config.toml
n_layer = 11
d_model = 128
n_head = 2
n_kv_head = 1
head_dim = 64
d_mlp = 320
vocab_size = 8192
activation = "reglu"
norm = "rmsnorm"
norm_place = "pre"
norm_eps = 1e-05
positions = "rope"
rope_base = 10000.0
rope_fraction = 1.0
qk_norm = false
attn_scale = 0.125
bias = "none"
tie_embeddings = false
parallel_block = false
init = "normal"
init_std_qkv = 0.05
init_std_o = 0.0621
init_std_up = 0.0716
init_std_down = 0.0716
optimizer = "muon_hyperball"
lr = 0.00667
beta1 = 0.95
weight_decay = 0.0
lr_head = 0.00583
grad_clip = 1.0
warmup_steps = 200
schedule = "wsd"
decay_fraction = 1.0
decay_shape = "linear"
final_lr_fraction = 0.0
batch_tokens = 16384
seq_len = 512
doc_mask = true
z_loss = 1e-05
train_tokens = 126100000
steps = 7697
dataset = "wikipedia_en"
Each number is 500 + 50 x the weight over its row's rms, rounded and kept within 0 to 999. Layers, rows and columns count from 0. Numbers have three digits each. The size before them is the row's rms in percent of the matrix's.

# layer 2 attention output (transposed), 128x128, rms 0.0625, rows 45-61,109-125, columns 0-127
118:465541533496416470608577525521557566533442439463517524480532489505592489523537457454494450401505593449474644488454537551464552485468444449471441469485443527492511503526516440504393426504578466475643508462504549509491459482503499527466466427433518509490575486524532441446481574547497437510565507606438587449541470528523512523438539547469410615555444555475508530464570498466447533450512
113:454496531505547632545480428550524429509526595552565528526496472652471554436476523557405502505488613573463451545420468450526467488523482510476589583498526455479504572519454561586461535557508454532421463562553464482405566486473499521542504532519578558568566473518534537513505507480534519586436473469595452540431471488526463481506508417500587534412454495483558465537487461439562510513536
102:512453537577460506372406408404490467442510562496463597475538531426496590529566581419592488587422464495605569559489397489586563471506462454504512530512492508500479490532462498526517557485471543527447556510485487515531522428449484401391497511446423481484504538530446558451521575564499596544538508417530458561460464525539566450538491464539516466471476522540532551552494441451461511518517
100:494464489425524444486503483466505403523487487551529564542442404569458497563460525477504567546478511585489443488569429473489502443530459485493577583498513407494502558510472465567470513489498555524437451518543641433488525485573424501489484472494499511455508428518518544488585548401548529577424564537484448528567518528596437517529525528567553502447525610600561592522562485528479556449383
104:525569537596480536521452488430463443519466494492522519498512453448536451497554537435496493485528515521523442609571458464516455543462514511546520509415419509443433508482575506564538528461422549462469542439593397466480446381496491518557540427510423408481527471451513537494505502431457494555597564479608537506450563431504599492588507468474470487440477483476584408518487436505547413556405
102:554585398427578548508559554483435517485523517569423517486555446492492561486435443425552508597542428578566497420434555460471521418509558436480467481530483500495431502471527518394462567472515532558473387420488437510507441479530435465572537518529482449527452562429463481495549525497533552449444507541523514540457582442531611416505478574460518588461602481511477539561527462499540493515530
098:533554563510457515474520501454461546495538478525522509439508440534547487508508447487492450548585492649461530507446547431441521512539502506503593522498609321513455498590508356496467458407428562579465499489558459448447516512538498468471480451531481466505543575463467450481495409550518479574577566545526473527540553521535483475511546450500471418498400573484583491461442518464574541534482
097:458390479581495441541515488466460424574506490471471498496444481549428446490476505454425524476474551478457600450512527531541598535406511565430601449433521562393495507485542415489400461533503501520407488425480558490518481522490514494511469472524444470428466508481512471523565536551507507424468537561398534507498481531507667403555540518510530494603551525474556436541475515537495533407456
108:500528458546492483481572545502480484496485550511451516483589532469535458472551499544383448475458540482418587405547476534465606533417502504432507401464506543487461459456515539518493463535434456439475607488482446600547397530429470548495424456484583401511523521469445525488511636439441442487570542521435413436510476615437448499473466503510495477493404504473477519499567494548520461471449
114:445468445517475482502466399530579520477535486510532509428417416476493434483474574465460428539563525568449606474556572490443501539410440473497558519444532513365558476460527474451451426532506524415596539474448434510501568535449451495480465514416474518502491463492521479567438598597485467468608578498434472486560496520509451509518560464505527516466513478466498524590576574545608563515507
085:501607441516527519541444525508520476542547510527461493550480472479579515504470496550491521483463559532436576402453595532392505511465434552476486541531572537457395577527558470528523458527435411544474585510463449569464435502425598523491452542351472498546567520523524503504469550553508586473516531458550451465449468453416469458516496539495489426521408513597481564521388536471462487490420
107:546490466447563522470515445454522441447523513499484536533555505494475429517402500514505542442512467532471447398430481545458487540619459490549470556422477470503515561525492533536427567542497493423510410471446447503432477540521437565481558514529444539577532443484457414528519497515525471455499476400605502449578497439448556480618435572516567541474614470571486514534522492513610502635464
103:551519548540438549507416533529423534524519428470502584515555546529549506451490473510625450550467442441604382608530490446541513536496437493546498452565491537481406546549452550467520494499545513531401509566495480404568469412467491498505533555547491525444491515456485494529550494475503577551562440507464461573477439475486430455443433474542471526525498429376531580463567535386528494487446
099:405501497542477482498540427590425591564570457481505495444413470538568464521570480570438497439442467536534496588498510521431484477444450579505496457523512516538579458508428551522474524480540600448545507520560484521482495475484495496549480445541496583498581442561593559574377518529449551479504567510410529480490509532535597492443510512479557522479538484456556363437524560479415540427567
107:593432483443494599394464477531457488428568511503440535513462474557517506603429538524557474636545478506486383459533458462596554521476512498509479544493424479461432553392466494515528508479441449489512438465447559519478581510563481517540444493448537572565475459482413515555507490461527430535351469468532457481513458456477426495518423529500553490496583489514490510417577549536522525429533
104:501518516542578441559439474604538453502520475459648547502540510447499466578457507539583516489524473556486497543477505467593464483547450453484479636456596508521577447446590497529485513464481500523557632542503460508580547571406581484465429501529529458502561579455552511435474561498533482417518509534492539589436460392488550453417498520456457535478545555486510516531450491447512520456543
097:488464500471481562467479445497475515497550551496506418427349438494545482498393605494436471428420502512471562499549564471465508574567518454523558528454486494491475525511413520497449424567468525504388508457521465473568505511488477583507357526578515438500538496510490513495515441542584521384496490570542600508423515548478398529504514545483447485449482417467459485396467523496488534580457
100:558475525566504521572480396521485520470520444457547429494467532479541577416550439538510541538533382485579439449441442550496462500452500545455524520504477443461470368417482500538542500467500333593402524568538571529604524476489535534463514524508541491494491497483498559514528452489521552516422481551474527614480479440476518451498608514505588483440609442484472471487491473525503544415489
094:437454458550439490505543453448448504558461416467450520470437440448522583541502514504533532476468456544465518526535525634535459448431480495452508453462392468527528489502453538433520557507461389598471485553486466539606567419518441515488535554507503464558522509544452488529506499520500499588462521631473477516480427425526395481548489605457439394498544538527523508520471445517456452369447
113:392475444511490507526441447469509545449460458480462515488510536526529506492571449506525550394572527620502414498607533553515598564584521511574418462467438492478482533528458520493539500481453534534518471426447512489471460572419483487574498462446555471633574452425585514484503427558498465516490448578365480504442529501539589519514530391495552462514515588460488519432492456457470467501490
106:534588535583402519520538553459489548481532522582457400546480567495515458550452372400472602475481455573474521548476526550465499459484506507460416477470484573432468514442446458479450423424484469442464569443467430558519473544420481445503498444516477543554511434536492437462464482548411480416531505431619522519509539464541539507401432471492539524511541458498499523450398586516468475461546
099:613517533462498485460461565447504499472616417543487540497495453485465471514431566465439452443408475526500524418416560497468498467474369427505522428547490475513525568421453496486393449478561539495542519551538446576447566575528480520516442541479511504518490389523455585528478478468519543428531458452402514537492572599497428524445547505585535522547553469526521535527446538441544538454587
096:477387532619506528526495431449471558516479495508465472534492506396465449586474563498532493450492511439517495501492552484511449438445531506437467440422521484524434401526522486569419530486430363444515495492579504469460489443468432566460475471517498545468499535495577474492545480461480417529658491459491524600485460509532452424426537543445468569493499427444466380405450526544476517511533
103:474517445456464549399423486477441495452607442482528478558480524488418424418583490484512462564597478502521551487565483543511507524523468451501513503511480546515485508517506490562492473487472481568481499396441475528519504506489479468528616438474511467539498446541465506497501435535488582472524507542409450460485540604443477479667621489499483473355454503598457474557598430461474499583506
083:492448559453520497442581524501511492528578571615474579490444395534441554525504537562563491404449452540465453496525489476514489521620513419445469590488507525523486452506485463536524538548523485508508471577568487505597501590514474600536489477551478467497551453446391440510513405530557479484468437510505422498471522516522446489502449557576461500485575426478400472469446485556599529605424
095:595533477438476542565516497485545549447438529562558500502595350572507496483415488436530578559537550482462480493500489516523503369507508479541528523440596480564465530513492456441543495475500533474630472468516518489461549432519572425491462535413455433470421511507415425499494440495419483469449545491567499521495431470479461437455527454485544460463433555466416487501440599481519528507616
101:469564516487509444475525583496415500446384451525530587559496522448445552622593455509511479505579495469572541510469484518514536535490431526547443457529470490512416397475552585494581554532408534493509528474429424484451500537435520496541461416545538496515442483524425535490542475451561472497545528455543546450489466495559405587568485504563520454531543428444622519524553514542573419477436
107:533548532426531484389516549521516544515556522421493533493521552567433528605492448509570515412434598526530373521414417468488430465488602500401485444437435446503558591433515491470471490482520591504430443533467413449474516463497474485513493523453522557499493563545428539499576482535498402451506489357549519514549561518489543459479524516531550541502554464488508473529510485535540551514601
107:536581487475401503474512540542509531504553521438552431517512532452503443438445467446440484466510504454614450447469487501631429452416563515451551449503510500475408495457466436442603606525551482467534459511487544587407467467467492563565447558488376499541406478551525523571529503508558485498487555587534479435577487540487483575555480434499581450474571570567460490444491510504473464500500
101:526571442294554433489524484375492500503469563501566497508492543504387591494539567452584515450566507458548604488474414555408505482571612436467499523476493463482499429535462432485588547445473480489450429479470469508447509482471497577573477517494549495475480456519474463508502489550471508453550509505572516423409520500511524503465582566572470507488522532559532508591483463547491459523518
105:516523433449496496528550465563530524539545421571457521617590556547447407534441570505478444544456503567438398462556498416523529513512534508497558508513507481539440524538534460471402507433600464491400530491488432527432513499493531374471502485458482507485560479454499493541582527495458479514572480447574450473535535551536488506515554474541524544482426369540505551524415550523508349567506
103:496407475518509533469547491489516543505511421569468470490377535401539468533496528558521394473458544513513530448487457510404503561502468554505521492497593408507633526516485452570536590433599532595483499521467463489613495498529538508447593530584466461523430445496423455463514478456466509582419385557412475533498530530461474569459548543508540534504527493486477479487525593472509572456540
114:480553496461451544433527556470530585386621509518423453518485441569601539536555579497503487449506433567483451441455489535411458436491526526535492556604504486570514514520541522529547571470389511552466436487495544539485434444559510542533564474505517491450464568442450462525507559532453493528546577477507569460492545574515451574526413536457524445464572496483479509503492530577540629398542
093:419586433443445467449423583561528519544571516453447525463460538508486526508541453514507567462471509449462519578598513490518460389464539602424516423428488478597476488532451548484508475534484439481475527540501425477524584577539577500542574609461497531424486498537548488554553520585453487394474462471420434482532467444485574467485400493536492556563458456555471575480523514474541533440543
# layer 2 attention value, 64x128, rms 0.0653, rows 46-62, columns 0-127
100:499438476521451491470469488504527460523432483521454522556486452530449559511392461544487582463444510569628493553509431496529485424487600539499491477514496558536501527464442493424433367499497549517468395565627509486518503569479490502438512446409446531558530492458501536505561565545564481490427513458523552481468450427552420431448544449515486408416504475524457538359446550525534508566509
111:579424460460497408522415501478482450570540481516479532515523427408483473543473546551563583442463504513531465413563464495517585461445452483498600410469495479514494556472408571552553502417436562436514533560486487473495476588490459425458557515501494518534414493516523451528484474483517388472463493486537474423531494506552559551449339485497579508594503520439461531418549472589466556496513
100:587496501479549427478474564519505449541495497516460493463501575494571581386376556562526533517531569446522493504516472510530512579566489468476471485465502674479433485443453452567498442450458509478481441498532541532502509479406538530498520581496558555521496442417452515507395517462442457524511554512498437601473420471504419555451403440447555447526486508569520470426463533410573526496456
102:492500498520507514445463480524489394632400478475548481546504519541533567491446488423510551369481505597485496454608541487470501471529516496502461426502569581533540435520570559550482581449484526575507518527581561423389515455496482593545450507464546473438474519453539517486539542478492475451524428408517500599530493508445538639463464531519467534484478478530574419496522484502495394481437
097:469447430466614529562476518467537470464468406555520586617541600520516468480469533569477474487539618509481511427544524524479447472442485430490448571528468553582535418483459453471515460533516516462485485541399478445459486474489579577506476629617498431489519427546539545555486488454485565488562430536524537523482530546538531493483559483528466470490494385565560441418478463543443550470457
102:447383565463453384561473487473614470519532551501374543485556421508520484586469574488496581508468500478571519541448475430501425512400519485478557459438593519482510490525571579470439456560556463527514502524536520540448497538502524546531578493519459577476457470422525514533424437532516440457499491480531524484513539430473492630412579612474459574451493452558458483499499481515482558456504
091:500545472418532567598504494534531449478382527551472508463508543470519573390610545581444479461544527592465499523527450518494478510456442470450451453555497509444513435426532537578540598606496590490462479514605490502471531500507486577457463434518577616576468474487503515535586481512421541405479489512527487486516551633450524462545532560536500456485540578491498469469549452506467472466543
101:493543498514381571526646526415527572532449498504440552549501468411569524484564512460520431542637507423452478506463498535421474460461388520572478477581498520491520524495551412507640551497555511445528518468575551527435544422562465433531570502462503493473518467419510500420496537503475474550509532507500472559420485498470462394469479477563470461575475509442522508528436474569481466473505
109:521470497533463502534516468536520468576518583498522537560502541522485531539512562484327511436452452472492590523427489501491513487519439603409536446462536447524471470536500497509491548523458586393534499478524533426550459442483479528422488552553525492478547415472465439564440425537433492485530590487541510483489523467560500496608501535455490468595544620584567479480396481520469450483638
098:511530472455491498468495526563460463427470528525468525452572518453483475472514482406517494558663498527549503477505530459535449438550593462525554445560518448468547418555518486480552410528429484386501499553530372493462510435524479488416482495487586472435533514449469416521565547435480554486502484525403452589420489507441426556467536560540441469527454522487534567510501388395523449474542
109:620487452539502548406518471427542598499504524569436546490457513449477474510407478497574488439505491494549497490499465575506500425503555493511456562450525494447474499522558570419526561483550463474488393515505458433596408525433578506532560447555558564499540566401515511597512457488559535435544524569514542631465580487513531548482475487506555451421565487563617481499515551475518537471468
098:399502491514468481502572471534478507531441524623526452394503493505465397476451490498543559402547512494495329393485584478542563453524508504478504439556458487595543542552435566504495416446428418427495562525448450461529533465499555529521523429461399515451400426544497520537438464578544506555519474503487447500493499476541478486486481517484429462418498531475535472587510459529566500476553
100:497547559532544523514482546629560545456497534490515413508514477574576438494555524562524525613467455556448499549547493408531450459512502450459536438424531602479508533594602491503507496467493501548583479485437520459475541472511481479537485558542475490543500474484437467495497542463471481591520508502496499575648445575445509449569501458473543359488449605550577432451548586491524524536538
113:455564550492410370459444486511471477449421455505461469493560502459522482547507450539487513424508550530548401490589440429506423527457484515578418498476497448433507500482462483487506453483516603527428506489483490551535438501490443544443440356499426463470546397476431597542449466409476479432540498540570586521494416539563485492452520420425518549523530497513533534573469554432542491544535
112:532483469490588481522517455471540415495484566546555462452466468401454573508522492484456521560519541533481581541550426556428450388538488407516499541503463426365583468501414475537548523447494435598465559513474520474488522448496597531475593498471467566399548497464423462501518498513498510434487439493477498449511444425453508473439579477437445554527485500571446518526488491555417478456627
093:569504394442434492471483507587588502375569437425533539550528547502529494521533597502505503425570544464532555434490542496464432425536441546547476467521492501470457504464526541462412431446540498520568376421460499494538463471563557512390469506434462581486468496491492470452620509515511517536391492425449455468557497553537480460473504510444557595445487486476541455515472433402516503504495
092:497442498485436451487507453557442401533453451566548437533598624528503500538445521547497503480460497548489445505427533569499537480476513530487526420524467443532478499469404466522398490511522574554584453573477569456476448452456490538539494537474469371475459476611490597535448568497499512479456627528546432617540534487556498507394497519497527475501515540466504556419519526560405519507554